Weights of a small GPT-style language model, trained from scratch on English Wikipedia.
Size: 9 layers, vocabulary 32768.
Training: a variant of Muon for these matrices, 581M tokens.
Each number is 500 + 40 x the weight over its row's rms, rounded and kept within 0 to 999. Layers, rows and columns count from 0. Numbers have three digits each. The size before them is the row's rms in percent of the matrix's.

# down: layer 3 MLP down (transposed), 3200x640, rms 0.0317, rows 133-185, columns 128-255
# up: layer 3 MLP up, 3200x640, rms 0.0762, rows 134-185, columns 128-255
down133 107:533508505506501489481486520438478576424480516604545528427455502535445458502460555602495469455467484469486517501455452445551404492459527530547549460498566550498469438501564500461480508530437444455463479474542477544485469428529480499554467541503527488472472464519473508496477494478541440405512500500487488491481407573485474521433494518570502554446552490467492493500471544423470566550491
up134 103:587503481545536535507494512522566496467509557582466476511387465522559497434494486470453417517459507478494504538487461459533509489517536567461502479491484495476512495539510564512490569429566545482498449477524515525497506565476525529516422511494467481444501531491497437542485496473500542514497446423456473428503477607542459481502485480506518480503543552473495523495479482536428472433490
down134 103:543498445507472517504518472513484553462500516448470467480446538446502475464572536420538479466536445495508452499496515546498524465538461515549489586558524426509504575483512520500478521505402566503526593509509518507502572503505477499422460544492540506455554437474500423486478473534569459455453496447482543503465473516482490472537498475495519524482506513530539432509534515446478506422478
up135 102:533543428525475519418489486454467499484518452516475530512521484467427530552472494602499595503499481522489514465515515517489517504427537509497476523497460505526465487511517571495478588563548490463483573555474485483527549480521483494507449507505459483518519518515467519468541519445517535544498487493471522560527436510504456514536488522460423466545429523439458474501469516453505495545547
down135 102:520489483558492536459471561482428538562499445489513527412539479498484504434491493564419458498567529446482514462447537436445478580550466542518495502511474409403551421508453513510462534502513580504477472545528485504424498540450472584507495499521453427501522483468461488483512476521506400488518483499531431546507492462528507550594508525411467474511504516475455474473534562528538498500520
up136 101:551544488477531533432572546539531489568531477562472527499570423482482475504528479545488440500525440396521413497482470496560494428448581440554484502545463480498519593453492549472493449565465431601525534475500448498545419512577507490482492456459542532528467505452506490443524473514472525475429412548512586448511457453504505547454500493492522564443519524479490515430533436508486490548545
down136 094:433465485534434511490454505526511528413560509481494482491506522506436589450501484572471480560523512542505531533473497457448515500461507487396513438574489533498506489562514551510568469521488540493537499501475522497426427518514511510483501459480506497465488451505472476520555438521485413564525474471536511550532521552500520522530496452479450439535496541397481411563481527489522468493542
up137 106:574427517497463474551519551522492482413511556477553502520480560514408470568485437421390440517502527458479554551499499503495528512463460510535545506449448482512504499485517437501500507425525528454475583484496552483490530470398428504494517491490478516483503526454471519439559567480531471496481500494492522446543474557567445493524457497569503493524478524469527519408476455556577516469512
down137 107:566501574444488492483487475507503503640527474506489559481482542458559423510539489567463432498573495507475470479463498492492500458542413476431507477449474500507484469501488540524496528460568495505561527484537464458571591479513468521483530546521525514545515563513552541508493538553443547474483482488447477503487418530494470527523392537591515514494415604484484594471498522512477498435452
up138 101:565493512476527448504524500520458453512456486552511544482570540519493464488460462548516544506505526473560602499544479511495423520559501521466523446567499465526476510520513517505489546556527576483541469478522453458492480524539473513488473517461537523479487470487560459601465539506490469509533428499515537513453432477467404527465434518418469475496540533527493527481439470516433509408512
down138 105:482535470508519490483578457533473509528492526455564516503452416442476448553535486496533497453496484449473475565547553513529490558585515562501485472538476473514491496467533508530467483568466478476517601463490495539595571515514547542454514422487496548504482454485536425448483461513559502527539615519478517472542554497542496587499441555501478512488527459515565468518530501496548492461475
up139 111:604518533532499564508573541528563486481556494465460512481468530502540484556491484529562508517477480505509427515537537479509551509496441529464501464491529564561571460438526559417480454505528510534548445480481458521537512472503481460522527567552515455555478469556436463510601539478522500420488465513460567485550500505498531445509477501449503542483437531481481518490525520472477488462484
down139 113:412481518473551447537539526463474560607510400514493464499486504534446440485551530530530524458519550458458524554562490526470518500547455561459542528515468509477524470538508505455463508477486486460490527536477509468474561432492504543470488561482564531531505415456452429427421529458509523537508511523535491447537540465493486510536572519540505565522549571507546497511504514505496477486495
up140 084:543584591526470532502514518553510536446476518499466536503450500436531516468582479570524468554540560520476503603484536502533498470504506497444490463465498476522529468518446489506468487475492448538460539488528494494527430522484497484522402421516530572567414529480522511487491462515515478495485477503536510479574500480413551539475506457451494507550518434414580548556523534515523556477493
down140 079:519490454477477514474450520535455529544412495547498492510515473441508480455517554497497501521566508502527549486479611522486472504492485512565448561508486457551449475470484501495475555459458494557466470543530454492537489453594530501501512448551467412491482640468545536464401496520474535484493563509497470462453512463542501429469533501475511534429496473419428464517532456531506577384488
up141 087:575455474488414510497471550424528499466426474500590546496461495499565523507530487577522495527467477480511483556491479575521513486490513526496495497490496566554518482536491461480525512432489537522430490474448562458534503507532429504490507521521472544479435489485502503526458451526509482543574449541509501532425456460466558472378594460515436482552459432533448565464455546471492443444443
down141 095:487498436535462499508514526569542434564546461535506458551536472522460523464510486486463450534560525492514528522511559525454493506523549477566538503448496514509559521517544522446478470485444464531579519496376535430453514455438493512415590486473502508495543436497536476518468476560508504432490450488464529415480533456521530442517531514457510517550595603548505496545471564507559487467469
up142 094:449461520572547454496493467512523553536514571479441516458489470528541493448496424501554491469456461451488528469523448562528521510533451472510442529552570521500529541487508487409524504530512504433451529462514496485443488510518423504514471489469523572497493485492524447447538467398481503497497510454565520492506488512452563455495567504529452529540456485473441535465465523497582520515538
down142 085:563524485468527568497535477527458454459451544480584514499524523480433441530486526498485559511617498545572443505469580500437516535545526583549572584494464455529535470477439515569454449444445541449446450562538522473493553563515552526524476476509473485478540557451465520449500481515520533526483469462464439544543500502451426480588518471510515469541466506525416496475524437525467465532464
up143 101:519526454534524492469503560607511473457516523470527555475434546536518560511481600447508547529499474517529498474565481521547539523542532523508483520545406482508460436526496493521567442542541514524556504529568506461470504410483492526512469460534552475553508544543535480518432503476486485446543523520520510523445500517530508509512489565471537434484448529460461569506466537497538507509522
down143 102:449471530520512512527506555433492496525431578483474503515503549491570475416445494496487520557413506510461465498451509493439534519495389525561480522551490523501543459477560460486509567509482477529506464498505505557491556509526541440486394492500465508446429452480467524529507519512498490481439523469469520471546547512488502478531501461399516517550525548542492455401521459562502506517601
up144 096:539540500553544463471522466434508517522477494562493493527512496483530520488568481549453466496559427420495454564509555518464575471485493506488516523478522525507494500555551468470502505497558523450447442510514530444532547464466572576505511448483500475504514413518498464552528491486471539502521469454459478535538487469538528487516448511486492491503492526494494518462489536538522472453517
down144 090:524473569448512484515449502524518572548544536484484517486451505514507470494464487493544513447522468418477468496457539568565540465536501464464548583410541486522528481509557607530530415489504532572458534436553491523493456529585443478526523526546437435535514517524502528472530543523525528515500488598456501494521514504551509498530565542466499454525514519516509495496509498532544517478443
up145 099:529493479482525501471480521564559504526521523494474474499511521466491539390531478448482504434517487543452480412526422488503487436535487506482450503479506474515483488517447477507524464542534483584569546542492509406528494563507491522489493541481478487432482466404487536551505539472515556491486481480565497494495476485491416543514483422516503422471500508485500523507451515406437582471534
down145 094:500468458589517413532531519484540515465467489421553480486475588535504525506434404418528527521500516476491542552516527550488517492481568525485485525516411525468498507578470489525449534446458483497496523492455473506485505423507610490536462507468499484540512535560467479520539461470508506519442489564435471505548468533491512471447515497497500483445497509493586554574482533509484444473499
up146 085:512482429565485447446488556449417494509473498567527469495486491485474537510467537491481564551504478473477495503530420523523484494525515478588518523451488493536503504473485482432467465508539471477482524445489524531435514578440509504524555482457425471502544483497468445479490516456476452412489502425470507477503546539538504507495561484584514539453524577598399479494483501450572508495545
down146 083:461570484521508523484532435514544436402460487529563466442447495558527494426485510506506512479503551492500451512527483524514451504517521472515485548454501580484523510543511470420466491501459456492449467492522559598492591511469486489500524599439488526569472490480463458483434537506513524484472534514506538428506509488448542487485520480428442447458533581423542568512525427508463552511572
up147 101:439459528507489508569458513471515567467474516487469509519525512548515501484451490519547425424461555519456428556493482496465588419452493519521572563501578520498515559432492478407472510467489532567557579436430503501549554492574498466462505504469559467496505476510427483464542564473572574492466468428491480473559502512592514478589497454544540565479561518441553492515482571522497520462484
down147 110:489491406537515495558549490534522542500511485436457526569586527524472466519494479526532588539519591531490410532525453434484483524518419397568498571555590516536524491510410525422486516504527460537496520533462444533478507486500473558510530511484520479505542503492496414530511442498545508532476555460488600535559503571483560465508539476446510490552509471522449502480540438459472559483467
up148 100:514554505498486413536460444500528438524466594586516512521533481462491503477508464510502544566499575499475558447514506475467489533592459469471560547474538510514446540429475485497414517470549544497435456452485465496507458466564436528376499491510495487450476483503495506468552447488483494494480496502557518470501477542446502613590594508461596539498518437440467469485526457467485534503565
down148 099:517490518478449478527457492471491548454533558466482507548516451469555479550510513433481427525442526521490422486480447513541520585511512508418472478572450447554490463487480511539486439474440444527520486456472466491506530483460432564491534509556591531491561450433549476480456521532484542479530480543479515516535503505432541510432557481460510487448447516527465493495511530448448499459497
up149 092:517484462474500483519497578474449481476529441427544515519517634538417472502482542465413529580515497547485428557451539501500483511454521512502497477514509497510542477421548481588442561498529479443533580502551503554481471486520533558472496552480504489490514571546490520510527522493531459522517544492452463528488491394553521470481499501475542472540510465543506411485497536458483477476453
down149 090:542529432555460461483562443509533502543477568495426522508519471432526463488497452550549495546448556499502496542510508477475527486515561519531529499521472477503531506500505565465460541535519475459537464456445496498435490495480495484558524461448567527495546589549522505553477536556540484468488445481493436562542493561502502527448537532504543528514544453449495470575490477409501463508476
up150 104:476537468517404503500440447475448496575529459557500429526464532557416496535506477485579479497501512509467570565478546522519519435458560507463497529443619550504535476464592525508537496505486540504499518502512525510453496506442461451477485457509481505482532601533407451475501550535474494495475498482657483593506515496560558535494464492494510521419542561517519498450506488507468519470545
down150 102:518455479467556473596413517386503460557533547457473497502476420481533524458529533470589507498441476443502389483450473456590424461525507477550517454487465461505505509479536486587503546559535454460570477496465554528496501478496491521542432514487430471497466484447457497449519449464481501430509558452503509493500502453553541489459561499509484477550531473493568506530497469439564468528446
up151 109:483475523565509488523495445427462545514474519469550519491424518574478530544541437434489523476577594476526471552425507514507431529492514515491517538533502483516492480484486447461508453432467506466517514474521501495441531503480541509534527560520517538560517461437508483548518497394513487474496541426461432580473499489485532480536551482491559523534530503554588480510606463486507442444480
down151 111:513507553535454498505495497518527516501446559483530525476471511496489482461474521527466555471501497506492520502574520533557465519513521462537585519448484471451564518517448526458474491520461464532573466532560518468528543468524503508485481494432579489507455460523500493481512541523469509521448583499530561474446427465540476589473514531458584548514542457580517498507530450483483525598575
up152 106:529496391558440452461535499508504489430449503443544523511428428452484481530494550511467489452522494526513517471529424470492490489540499505563462499531495456514567490410520362551464473429550471523501459476537501489541488480469504542528515484509478491532410473505566497418529457554471470451426514574534469519567498490516514539476559540538525528471474507548572545484462434549461480554414
down152 108:441502420522414495518482466521507481489455497432467505513459500515509483506470542503543499529483539456496478522469535430555481531517505502527509506485537489551524504480535546545512525525508546487429487468533602509529538480520548421480551435515461454515474511436374494517494489469502499458548442456566506453512510533550534566474471541587449493510524445460463462556493497558533512521554
up153 100:466451562481525498490513469523472531446530529514519505474557534479476574541538562525477577448503476479442492516523494459558534451476455472484582557447520537482523413473442484543552474491493539442547580426436438464464502506430452529440524540503427449505459447432552479487441516513495482575441561524459471481493530521562399523456489551461544518498489565591551410553469551480570463525460
down153 098:483540542513495524500576472593521483496526553465592491486441499470513476458507544528500494529464516477531476504537535490554520525496484516519577470512503410472476457500572444473521569526529411480496503454510391424483547534483460505526512525489527561463484491527519501532557478551470509485556516539489560530477503474455458542512547525466501575514479453486491468489475559505390458473534
up154 088:573472464449523496533545450452490518484549556465425460490474527486533559549495554547458511495542527503464447437514507485535530453465517577437541560493486487525509544479425402485482504543511576415539502505547534487489465519443460491486557471516487474474492553501464506533451470558540430510439492427519594595524465473482433488605459465470516529514458541550469512517553487541450551515524
down154 090:448503534444506438562505526491501483568517471524507509515526475526485503497486562538495466514481488458489499451465553560498532465520524499555483485476483565586549480484564505482478460462570525518482574525474506555525457515524430485493510545472418532490494568519472480522466494503473489499410481519440506506518527504518559515487504511517514477482498505474595485547531444489464476554499
up155 096:523504534502564585554497528540474529474583541613550369515520466446535514532504491511475511417473500467505607488470448505480536547452514519466469513521563541562457525463480458457563452473478542553543470454509493478480462509456517524473474607530470504503485446473529508499467500479495480519522543568550523473490500522468483533515419547538467419482526508440452520497525510431502521407472
down155 092:556515516491483468493441523513456459523522500560531495538499498429512493372474553488488502527472467485526444487503504488508440509553451493485444461515475494532525523497506484451534481512549559546570483551539495498504541443486545479527460486491454648518519435513443543525548488563500476489488531488541488558546542508440467467505505483475477533469549427478449565500544536476485521450534
up156 108:457497474534526508481494564456469465488521520560534547535529506489531532520529563466506491451482477512516576526558460526557477519577476541487472519485488481525583482535437495553478484443436491478482482489559495532520458488544487568541512490484473478488465552467502471496517559465525532514481487546522472476469454396521528501497462477473523615553507502555546492517457463610545493548447
down156 100:594478461418487577540451477492455492492450533533540530490483463497481479611437402483584531511544467539472544511488529535491508507527485473501534543503469555478603499507507558552529513503557487488482467502565441571509434467531489412485508547471495499491516420627512466508572501532536513482522490482510538454533527517492508468446493524524585457481491507429479562439484556509543509500447
up157 098:460496464489463506454514520450578420423470451509536496532511487530465525500444489467492471468542513482470539492405455531461516471498485489505462478459431480457503466489570455497532554434401543524459459530540435431495532498540431482537533503389496504467558480489526542502531498477514514497572550547478483472472477469464496512511557480509478457496530480507500515441457521498479540505560
down157 102:499485548528534568464558521554587511463533466527511454472532517542485522453526505507453383487507463528596501511543454562511478541489466476471443476430479501550503546543447460522456479530471486480551537507490521512554487492541490490469427461575545507452502485538468498483504524519532453535509557522480447505471433509538464453493480542497471524555566489476480525532481460467414497489526
up158 108:567551552489432491497437564503490528452526484448413497579512487511453498547456475505432586468518506577513467554463494506526486416415549509536573523480487550516514442506572506442553536491497432490504530515515523407574447465496495576572515563499501486499426530540600528537522532445468462549519549524502557516514544527536502506459433417513490559529530576490500493465580452486459515501512
down158 109:479474476441513516424484494539557454479487511500527534445529431535444453540486508492542492551511489506434486470512506510506533511510496538535522493483466482508399516466470447482579433538453486508490469468534454457527487474528452499476545446462567447508457471425475438439507514496510533451524498518544463486548474532487476461469591465455531514467545512394556436450472490496490500543460
up159 099:551470496583499416498605526544543497514504373489515447513461532499485498563461510449457459556493481524460488514508425541466567486566513499469519479533481446539500525511484483514485540472487463572391489476540528466481537545540553470489489441480507493457535570511553494472480494487540506496520476446488505553531543555489511476502497543464555481493491487463512457466538519508520529473448
down159 098:495490578495508514498444485510517444480392475495512549554448541572545534422523454474535606516528525459511488476484473554484461503483469552499452514444464511561471471566523451507508572478493459496511492568506498504631535588518431459546484511458515458555442534508508495553579544509494491475473549442583454466513446525498478428525493420552548455510505453528509480506434539452468476496506
up160 100:509512490500567526538471434545443534500479465474504481526485531511504514555447552531510447465481451489509512495472520484465539405575493549541499512444434518445533511479462511471418524580578529494498466495468463580549528555483528477502510537452470513506462482458484543461504481462512519491522488444500494529470489487444531507442433534544564521525528452516465453544530466515453540496513
down160 095:458442511481490483494513491464540545539528455391526496517512466424540474439517476436508544514529515531433553460472508493495551459488505454554494420556513564467505455603532511498531436531537492482489476503482523459401512523432465484473422521550553535450614458539474585517566437527468514499582575535526421602512501391521615527490514515558471469423492484445419510538469546481511478536511
up161 096:537527472483531426489507527512539502496460414538428536561460497469541491490566504508483440489419493498463491520552509448450524393524488514499502499469515508547462506548510406522535494455508521482504474529477564522530504496486487568454473505489475586527496570536501500491516586548469411498558546547476444597536452523544526517516521522414473528501577499561503460525531498529557505542457
down161 097:477549530514519454499504530437580492473489517473548482430567471528590496487456516499455540504476538506453469502549550511510519504492506454475486548515448521553480395491542535456497511499462498491502498463548521480472485652498504507414434526467491580582522636544491529518467489627471514476481541470511528468533504532513523453571507532461445477477513464463502508528458510449507514505505
up162 097:446516485434577538427487532458488451452499489492523475467497437417500523527513473462511486470541537569498521508473519434571585395542529494478482501441560548427522399451496512494600486476517506492545511495439488539503488507487430537496465441516404494464509554488471480466503421490517553533482464489501453494568500540480409526537436465492520467568424434509450532525508567501549481490495
down162 106:493452470461590516509491528459497502509422463486469537470553510474546510425445526534511426494487505518463438520509490474491518529468569476539500481439465505533519545490449550518469494478429397537469495447509476467487484460513535503551415512466575444510431560485551559513425473471518428491521538503542503559580458468498549539535505492481572464453490518543488541546513510417541487566477
up163 096:500569470514535478469513535507484485503477494581465525486537565446545461488514546443578496425473576449479453430423506541538512484458462519518582471532534430474537486505506496480435460464526513588369493540478497465530441510453463523525606465539479427507437549473488487530551457523459496479483468527497524503505511459540515601556388474452475535454562546551490461495470434473587512448484
down163 104:470521533425512452508505538465455481467462520504512478455502507485543507475512520497487594459506466436494576491499542459528531521458495485495523528514503534498483456476511488541505544453408511492547416547466481571499511478525533508466451543498453498531498506449495460503546528494556538515482529550577535529479467568455517546498535505512500417482450469494451534447489558508474539475498
up164 099:520456501516492527508523564538577568570491486569471472532513487472443506502516542430441531464535479486516560539415491444481472529460426556510568543517500544494505515448500495520583534472448474541488477625516522533502467544541488487518534542491531484566500444476570497540510420464490548442524604557525490502510507433496470444455525515428478421516492522452553434443546484528445457491482
down164 100:481557464558529509534500507501528564432479559479558407465495438510502462563501451442563538491538524503518485485444480493466468503500607453491578410465502483493444519522610529502525522474501476483550444422494454473574441525455497473411498471475520472475466621444562427423442583489488497491512500574593525505470437480476543498476525475508505463509523523502494444580466500515530537509507
up165 113:475477549490507484497558468581446543461562527500497529550481532492459512502547475442511501475550513475485498486484548503535488493505554462539516468476466515487498510544504488500521550567485493557543506526516492498415511484508435526554519502464489533530510525428524464506487505498489502454474473443509524525481495471437528566507527508448503494510476449485490487448511477451387483489525
down165 099:468511473575478505415465534444624477445426483504475511551556511565502475468453511515520469450515529565495471473414550535489558419469500491540475509526453479472454456485537520477488524537461564495488510413519471492516513410442573478403484484502446471512528378510570479495508482575405484560509517542558507510533550495477457510487534530506530496482443482487536485557483498472536455455431
up166 089:603470483480518532519488516497493499556482502466506486516494498483534523443506537507514478421489500512509515463549520524496509544516463539530501586447536545425560504462532533524542525465465523541576483494522537501461505596498507591464479483520517524530489446484478561516517533492384500456487495456493467579542452540514538473584445551540543440499554548514476501499453433510491497446508
down166 097:535530445475438419484474517494546520521554477482462459610577528573457515538542490515483499487471514516545442523530548483474524462485573446527478460477493450452544549431457525534622517492518508483508543516570502499460551462470463490528473492543435498416482518436571463453453511452499475485529504531533485490506564580516436559516468541463504519543567545543558469491486560523471430498509
up167 114:496488529533502501447456518503513489501580391532486551502555493564492509500497480468479525489570490530544499457451553469522494447482550466501391495549566568525463465528462444420500460528525532544559521529561495446500452479490480462514558414462562513527564605479467531577496494512472503488535487509498543463441549450587467498489463519556437515487489452507470437456533471520473504493592
down167 115:497442465446520475575555441520491440550453562517545495462509511464530494458422482564572474495471494441481482487525501511518507468504426481508535482551559504453483502498505590491509472482524547471514446528509488497443482492481530567484522550459517552482433530518513519482428498490545480510474504475461535487529434498476582483493510490455495424492507520517528473581506459435538439499458
up168 090:517512488465465455515498452519503475487517515456546495533485543526532495500556574509511502439455486491507457513484602526528497511562500522475363431495467519534531572478509428462495446522518489587439452539513481530481439524486498555433471518509504516514487567528488538485548556532508494493464532491560462515522494506517465494518473496478523486466466564479543506514502555561547501541437
down168 092:465505529496489511535504496426508489492520483540425597480527457460498583479530565563526496539489571442523513492502465497534458457485457441474512497505491471461566430456516493466498532519507568394501525521482507546516490567510505566523447472473503553487451535536471608540490539541464501526497527542565512579543530511476444463548488509389462535507495520441533505516536465518482492480452
up169 095:420478578443539436389491505507432449443483465504492490536484478510477428471471488513487519472551563498442508605559474446482529566559524469508599496585511476549477448520534480493455615534434459560488503498533475496515513514478550514495529532532460556512437531506531523477558541471510448499494569505434524457556574521520496515378478534461549520571544441507436486546515498568468436555452
down169 094:489465502495489511463493441531533445540528544481543450500488509490538480511511453514486451522473560541426482510441503473519413433493511433484555525445432482449518525543459481576504485430471503430576492469553427435552452530524464478396477408427443423478485460444447470526449487526466539538482516421547451541502551464495449520479551428494476551437444543460502510489519494477499498475478
up170 097:521502548507516518453502540482445478532545450395478545529511514500522519473495435486428475466430401495474507499539472474474563518492586477506410486438538510512495508474449491453497503590552550510468473504559531586511531430487506483563525514514461464535493562467442551561568518497424485544480503530521468484544588442484494500481459511460538457493421542506524507369536492495516543457506
down170 091:560525427573461556563478510548508468492524482538501517495498560469460579519553506507501594458481496525524581497545465518488481490573486553434444537514440508408500490527472463512472547450514526502524465435449527503432600449510464468573542535553496455585566479510488540515486484511480481506532528592501436529495566527544459550530479509490539533504446448572481489577522487509482445590475
up171 114:486474487515410449458573484451495408467518488505512452499479537500484483530484504505496518459500482432546488514540514487480613512495482490561515575545533520509560495466552446535457471511443441612459451473506468509501483483498586489415559469414457450491498482536550518503502476427570529507506479504439468431432519453530504525454520442557543474571554463515477457477542492606502495547479
down171 111:506523518449479538469474571476507520451484433456505503566477468534477575540501544568559481489427509529529496513517531475487524487488482522473503422454495505544594506413518507491579506488544526439466539575493496492562553492522502493483508483532452574492470377490519513568521444502485437518533482495477549502500491502572520518557525552415474546460494530441535603529490515476458546455563
up172 093:523527514534524517499464532524443496534492531536525496507441485506495557523416556415467483447529478487496536448535434516511579486469470535463525504454465453533519513514478539547480521462552475572510449500538483496543567460444535516485476573507453479470464475531484448547436452393523544553437512520514442452519544495515474471509521546517580487572412478547535532456478533479502383474576
down172 092:552475454505473537554544488398489487451515496418485495531489611572516483555452460505461537522436455475419457438484531559473536497529496468522457510515519522530529497475557547522547495539476486491545505530417515534431464535541485464498459443556523541479489472505459451519509520466507491528471491540454470582422491534430458503445435461504526435492585544509477519510581441493444503498478
up173 107:475555486609458467519466482489525525502488492495475447528554434480583486558590451579485523500514511458543544489520482524425441517543494512461489506526549412577464458470511515496535439477456481439378483508502524522476485475438535482412448443558500523506505525509458472492493518535574482442578483527555579513456511516476483492482584469519547466573523452430420484493500472435571465504473
down173 107:496517508451481481506534558466462507449433499483509528480521519500463503510525486390542541534554516519488418476530448470526556516487487521578459568492511534535569443467443538505520530517514435564472478507581440456513517405548490463503568572519452468503495489484500490469509494548561447480596460505453522522475483516520534515449532459519440510469587525523496440540493479456465447547551
up174 094:531506526501498527569480480529517445479464558528437447537485552496524490554497553537510450566526463532585418547540530557590441487456444441488431593515507582465483483493476547574538497447497465508459511523491479456485508536457484501490515475522550456566492519501578492514546478489401400533416488467511449545487486507587515463510495466479454438484498548525543563430487433430464542548511
down174 094:474555522562447451490538450499558475567479503498561551528565501562510487455492473495510578510435453477510532539423496506426536470497540500549487455452506455460521445565531461476567516534556579488439532542518558514499491549500529470543468550467370533489541465439433474462544467487560541483536481523500553490535488511480587528541510569492497567567542533526430425536501542564487508459435
up175 092:459468536514549495524445489537465556542521476522497550446523510466627615475513466455507519532502507444499509517514511505514552483461434538525485529481520505455487487473505455566450506607594533419450573491531540520500546479449475444464485564552484477503470513431438536501483446552474491425512434517513528513535449493456483475456494528535542536397531519541514510509445481483502493496518
down175 088:515471526465510511512533490544514472480504468452542478542438463450486494506535535526471474514544537522515579476447460459430524527466498546465459459464471515573539523513459509534462435518473483459560495491465547476489512441504535523488507491507473504506381417401505495484528523523495480490459545483507465488531478438504484567470514461500460453538484467531526549473476448613453523511561
up176 099:461499438528500474482477508495487482497553503478463477460438479448495518470573554504521520536494568490426475443453469488487557488506487510454530473446514528517458459417506479533460489442468613489501544531458487528513528496509481529404492493526581411541522451528498520433579509488550464455503553439508486516531509498459516510471521479577433522478472473439575541566578536482495484517456
down176 096:510507587464512540571509463516558503480536507481504518486507505500460548480497559557506505536494497516445515450458530471529475526468483504478412524493485509497490480564480511448464520541490461476503503549552522509449444492491498466536487492454544610470473396476463502550520441531476455556460458423433520594510532505469433527485524491531580484544447541456493523502429480504492489465502
up177 094:582524493514547508481507508490585444488464490385437513490462517520474512600507482583534503493545512537426510535472456555434434487495493445477495433433482476480507524523490520517536578515516477562460592491528472489541512514473524524508569477458547540525483526550519473484534499513524482517480549540493541544516511506480418470539499541507514484533496471522447437474520477517559534444454
down177 101:419499556530462514500592550484455496471509433490556502474473504430496498510495482466507556495599432471509523490513481468465494412518474479503527544499534460486518435514519534515454480544474492425501508440542514509531504530457537500544538537475531471531519413509392466557497507548492571484480522577588554533553462447542527381555483566545534537474547503547528525484503540589493538476552
up178 093:572469536526515588529452570470400467415505425534480524444441548438527512469468512483500500552533428458489490484512506521548516465455441525479533494414512445547562563555571509488551467505501513584479485487550467503456476482529492536513481516485521495473495500495464450503507499502474488447519472480515489500487550530541515518487544586461513438526478544512526475478468503481526454498456
down178 093:488546482422532545515488550474549543521453491386529501520506481411504527508517479379496441454548522517453485491510466541522459441553513563454492557546515483441549483543426458546467425421466553471478495457527506422510479490530498509454452499512544489486547471468470498545509523482532523492520454535472448463517488529550478513447487412467510454517574464545520471549515483564516570514475
up179 088:471573461486540484455492497475553564564532553452462497455541490520479544486575529444467479526506543473523466564434521460445457444506516442516499550541496454469483499533557545546530530528510505516461467444543454567498457474494483532412524481504401551457450523462464551449536515513519527518509445495509551393496512462515521553500616471502513516531483404608490526514561458538469452507399
down179 082:470534591541493526547481529537501504491530518496519414449469517452452507475541449525456472409447488400543527448535459481463535512505468483482507468528512463520474438551482565504531496491543526437445494384507533508486477527529504519528449562410485435442506499482467505539565493526504485530509492521476546477504481453527550439471485502525487487432477498470539523389532469442446535495564
up180 108:492542545515446590468503519488605462537455469512519551451498485510470467509531524521524498504502503553525431554510531496502443521513483527502545534555518509504523469470496528481463498439495478513550487490526461531523468424605436449432546502471528545504487469475475481503524492484526541443424526519550476451480406535513530525540562498440417512528494513506448435566405479427491454513467
down180 110:472495516537500457508547549463499466491463471502480466537495510553535483520494449548505463502564497497565588523606537434523473558486540440530525464518437403530583473508496447496497572502581508512489557483506467531559525406474578457545551517441534532553516425538523536446519532508602543539511490473451450439500465525541533494502468511513496533522475533520504471523483527490487548496498
up181 116:524538528495530502487435525481507512508472490499492530553552483487507487497502489489482500416531538585566528463508549532485530445543501528449507523522514454473550469518507518534517454483530566508514479551573503503439514571476483532485546520543493495483499603542513532520508511476453493450480536449509508527427494420547448478567481564443517506536501550473456550484500502508549488525485
down181 118:496510432531520482506546489502513475513467520477443490536549471554459489580470460523542560488461441547507531465541530544581471472499451531553530469500506492495454495491535624522523496484424551503484521477534522557528498486493451444426519464474476537435484559522498474443463527459512500491513462516479499554498453468498539469537552488558527508457471483530586495511539530494632497533427
up182 093:434473537521493472516489574530527471466479588511488507476539511520518540461549545497510451449537495476482536485457504498538470500499531603498485536442461486520464499417516490518554466578471540470492532494382492556490547507437509502447535503529482527481455484504464500491551491472527528477510475495404508540618409452511498537450430474391498563491492517472542576481532561452520505535551
down182 091:465463526483604420540520522546468473520467485493455453420520447477419485563538575555546477461459519522431536551495502537465480461478470443484528446484510504476475382506493570548513495568493446444504510529485487522475452488514524555547512508513449499438530511535464539473519427512505475560567508494500522543459485470462564539477539499505461519421521547460519470515508509489465462445498
up183 086:465532447507558463524481533358506534507567470510480531551527463539535476474456472436485435415509534509522446573501546479563524406446462491523505496503535494421478483480494525436495466429530484507472487499503467495557460530444508533542514546499550527449593573501415538466540518520491441525458461500432483474473564527492451527399517535515434512450508454477502510481586492484472465480520
down183 083:562458476517551508465514475474460490511497482537533465466488516509548459511422516545551483509435518522519394463542488484439421467555453490516391429460510489430519447490500473567460494464547431488554509491507546547463526462464527562546522478435565562546528652525572457504482505480471456484423456525440492552531443517528479538459496489494375541462482504508594510522561468542524517504494
up184 087:559489482497522458476453519530434527481546550550559528503411478496442510520519506442448451468485512501497514472461554537554499500610585486520535576528563503485469521426407531548551447544462485506433529492504461526563489489536519486449528543451530496510461478489464509499559525570470514519600503433464515571547472560462460496494456492430551495549533489514478460591477532433552432524523
down184 085:437481505571539559466487558569503466585469509494482464480474536534487552519525479473504475485512518479520456428453540473454478422600457457493517464544536505499484468437485481476475482503447458476458468466491505475497542540502498493516555532569556422463450510540448487528490494519498452515462581472502491400454525524483552507502497457558471554553504447499560519511497473410427510545545
up185 091:475474441475545444502500495526512507476467509483429552556507515504478473471543542445535429458444484421613505500462485429504510557489580505443489480414499547490522495451470555462540599521540481447570498493523507490453475471518471560461481472486560537454483437530461511519542535501475556513536450422477462520472481499488516551451532586466535476558524413502529506474472545503516501515559
down185 095:516510541526475497465463523458522494555496539545558501511479505446539457505452464493568552497484480546525482585501468519500477461495487548505454507548465541464442476483433477470452500601449498461463491411551435490513458570521527448561403502496460536551518428503477544501514475451553485571526504494515505512512512540525499467481493473538491541464494549498513460457503546430536487466444